Weights of a small GPT-style language model, trained from scratch on English Wikipedia: tied embeddings.
Each number is 128 + 32 x the weight over the matrix's rms, rounded and kept within 0 to 255. Layers, rows and columns count from 0.

# layer 5 MLP up, 768x192, rms 0.0655, rows 0-39, columns 0-31
[[ 82 150 194 154 131 130  67  82 126 174 145 105 113 140  92 115 132 133  78 127 134 200 224 104 132 131 189  91 103 132 165 137]
 [120  88 158 181 168  82  88  99 127 168 162  51 114 186 147  77  74  92  64 138 137 139  99 109  81 191 135  83 186 114 126 103]
 [147 157 150  65 208 151 139 119 139 137 102  97 148 135 136 110 121 138 140 101 106 134 159 131 110 129  79  79 137 111  85 125]
 [ 66 157 128 157 121 209  97 135 209  86 191 160 100 179 134  85  90 170 132 145 151 104 140 138  98 106 161 130 157 100 189 118]
 [178 127  87 115  82 149 144 155 155 187 120 161 159 160  84 144 110 112 196 166 158 150 171 144 115 148 138 109 183  72 194 148]
 [110 125 124 199 122 191 221 136  73 117 171 158 131 151 130 151  76 138 118 179  90 141 132  76 216  82 148 142 175 173 120 125]
 [199 132  99 179 114 106 117  68  90 136 134  85  89 161 114  92 112  53 144  85 180 111  90  85 211 129 195 121 137 149 160  82]
 [ 89  94 199  80  73 121  88 178 107 124  97 139 157 169 164 110 101 118 125 118 200 154 120 174 134 152 172 134  94 172 171 139]
 [182 137 146 113 111 130 111 151  93  97 116 100 135 141 208 148  88 120 137 155  92 185 152 110 147 120 144  93 189 123 128 126]
 [131 139 125 128 166 103 131  82 132 159 116 106 137 177  87 152 100 139  73  88 128 148 133 111 134 106 136 158 129 143 148 135]
 [141 139 165  89 122 158 197 138 141 176 141 130 102 138 138 138 178  86 121 131 107 110 189 135 135 153 130 121 169 146 159 158]
 [124 118  98 105  88 100  79 158 138 116 141 118 130 151  98 135  68 121 158 130 115 115 167 188 119 140 201 105 142 124 153 168]
 [143  95 126  97 144  95 143 129  76  83  61 117 130 101 111 130 149 133 137  77 162 165  91 165 159 100  98 137 133  88 123  97]
 [130 144 130 130 105 184 163 114 101 150 148 125 110 136 154 103 139 125 159  70 138 152 101 108 175 135  80 104 106 111  58 157]
 [184 174 116  68 185 167 185 175 103 153 149  87 131 141 161 129 203 153 142  91  61 157 147 154 158 148 147 109 114 117 176  76]
 [144 101  58 135 112 140 100  87 129 118 157  76 141 129 124 109 172 146 167 170 174 121 153 119 149  77 154 110 205  82 145 121]
 [168 107 125 129  53 198  83 109 100  75 128  57 122 159 181 164 110 111 160 116 111 109 160 116  99 138 127 143 167 142 106 104]
 [154  90 126 175  85 166  67 117 148 117 136 107  59 121 164 129  81 112 122 152 131 102 169 140 113  72 153  68 120  89 156 141]
 [188  98  92 156 122 109 134 105 138 110 166 120 148  39 106 152  89 112 110 143 117 132 145 118 147 114 117 132 142  87 153 155]
 [142  97 126 146 125 169 137 138  74 119 113 210 131 161 156  90  98 158 124 147 108  69 103 111 126 130 170 194  92 131 107 130]
 [118 140 115 167 151 194 117 102 154 144  56 100 136 127 116 152  97  89 177 138 103 133 153 116  93 127 164 122  93 178 185 103]
 [201 125 154 138  64 152 116 155 114 119 125 105 147 163 115 141 214 130  60 105 136 102 167 117 135  60 166 113 148 131 141 108]
 [142 156 165 172 129 147  41 125 102 109 130 119  84 164  72 136 194 112  99  53 116  79 109  77 109 109 118 133 128 152 114 188]
 [ 88 143 106 121 105  62  96 152 108 158 112 108  88 143 101 104  90 161 103  79 108 118  97  93 129 178 124 110 170 157  55 155]
 [174 139 119 133 158 102  58 144 103 148 105 144 112 111 115 110 131 130  86 165 170 126  95  83 120 164 127 104  89 122 150 152]
 [110 109 145 152 149 139 108 132 136 130 143 109 143  99 109 125 169 156 112  83 115 127 137  93  90  79 150 114  75 138  88 140]
 [183  84 163  77  53 122  99 135 135 166  26  97 127 102 174 124  81 107 106 101 128  82 145 178 199 169  82 166  75 169 114 179]
 [117 115 132 166 194 103 170  92 157 143 211 167  96 138 136 112 111 120 122 211 124  72 153 192 137 114  66  93 163 124 135 103]
 [141  97  95 142 131 131 109 123 139 136  92  77 175 128 104 133 158 152  79 142 116  72 120 122 126  87 169 118  95  99 129 109]
 [171 141 166 122 140 153 109 152  52  77  64 120 140  93 145 130 165 150 118 156 166 104 157 120 151 169 155  82  94 148 126 168]
 [156 147 143 151  79 113 107 130 107 157  72 144 217 117 200 133 154 156 125 189 115 110 135 105 101 143 124 138  72 135 148 168]
 [154 188 137 128 101 120 127 114 112 121 101 181 156 143 163 113 156 116  82  78 168 161 130 106 116 113 127 155 142 177  99 134]
 [ 89 104 112 100 134 113  98 130  96 140 155 130 107 106 142  87 155 181 161 141 137  78 159 142  99  99 155 130 101 139  90  63]
 [ 83 146 171  97 136 128 127 212 142  84 174  74 183 168 144  84  85 144 162 142 139  92 124 110 114 137 139 134 127 104 110  89]
 [128 121 139 185 136 132 123 130 159 144 185 178  54 115 120 123 173 145 141 184 122  97 171 140 102 119 125  64 149 121 123 138]
 [158  96 137 192  91 129 131  74 157 137 162 123 107  99  71 131 109  81 126 114 134 129 130 123 158  76 165 112 125 158 133 144]
 [112  91 157 154  88 136 132 100 140 162 124 130 141 175 148 160 123 132 128 201 105 154 161  79 167 104 106  79 145 140 121 150]
 [116  57  84 106 117  45 150 129  75 170 178 102  80 147 123 164 139 112  88 146 205 113 154 123 143 133 133 113 121 167  99  93]
 [125 140 105 138 160  57 149 114 178 110 131 127 192 107 172 142 126  78  57 116  96 184 136  97 107 131 175 118 109 211  80 108]
 [159 160 147 137 123  91 155  94 158 168 196 165 113 101 115 121  78  90 137 218 170 134 113 101 119 119 105  92 166 148 191 115]]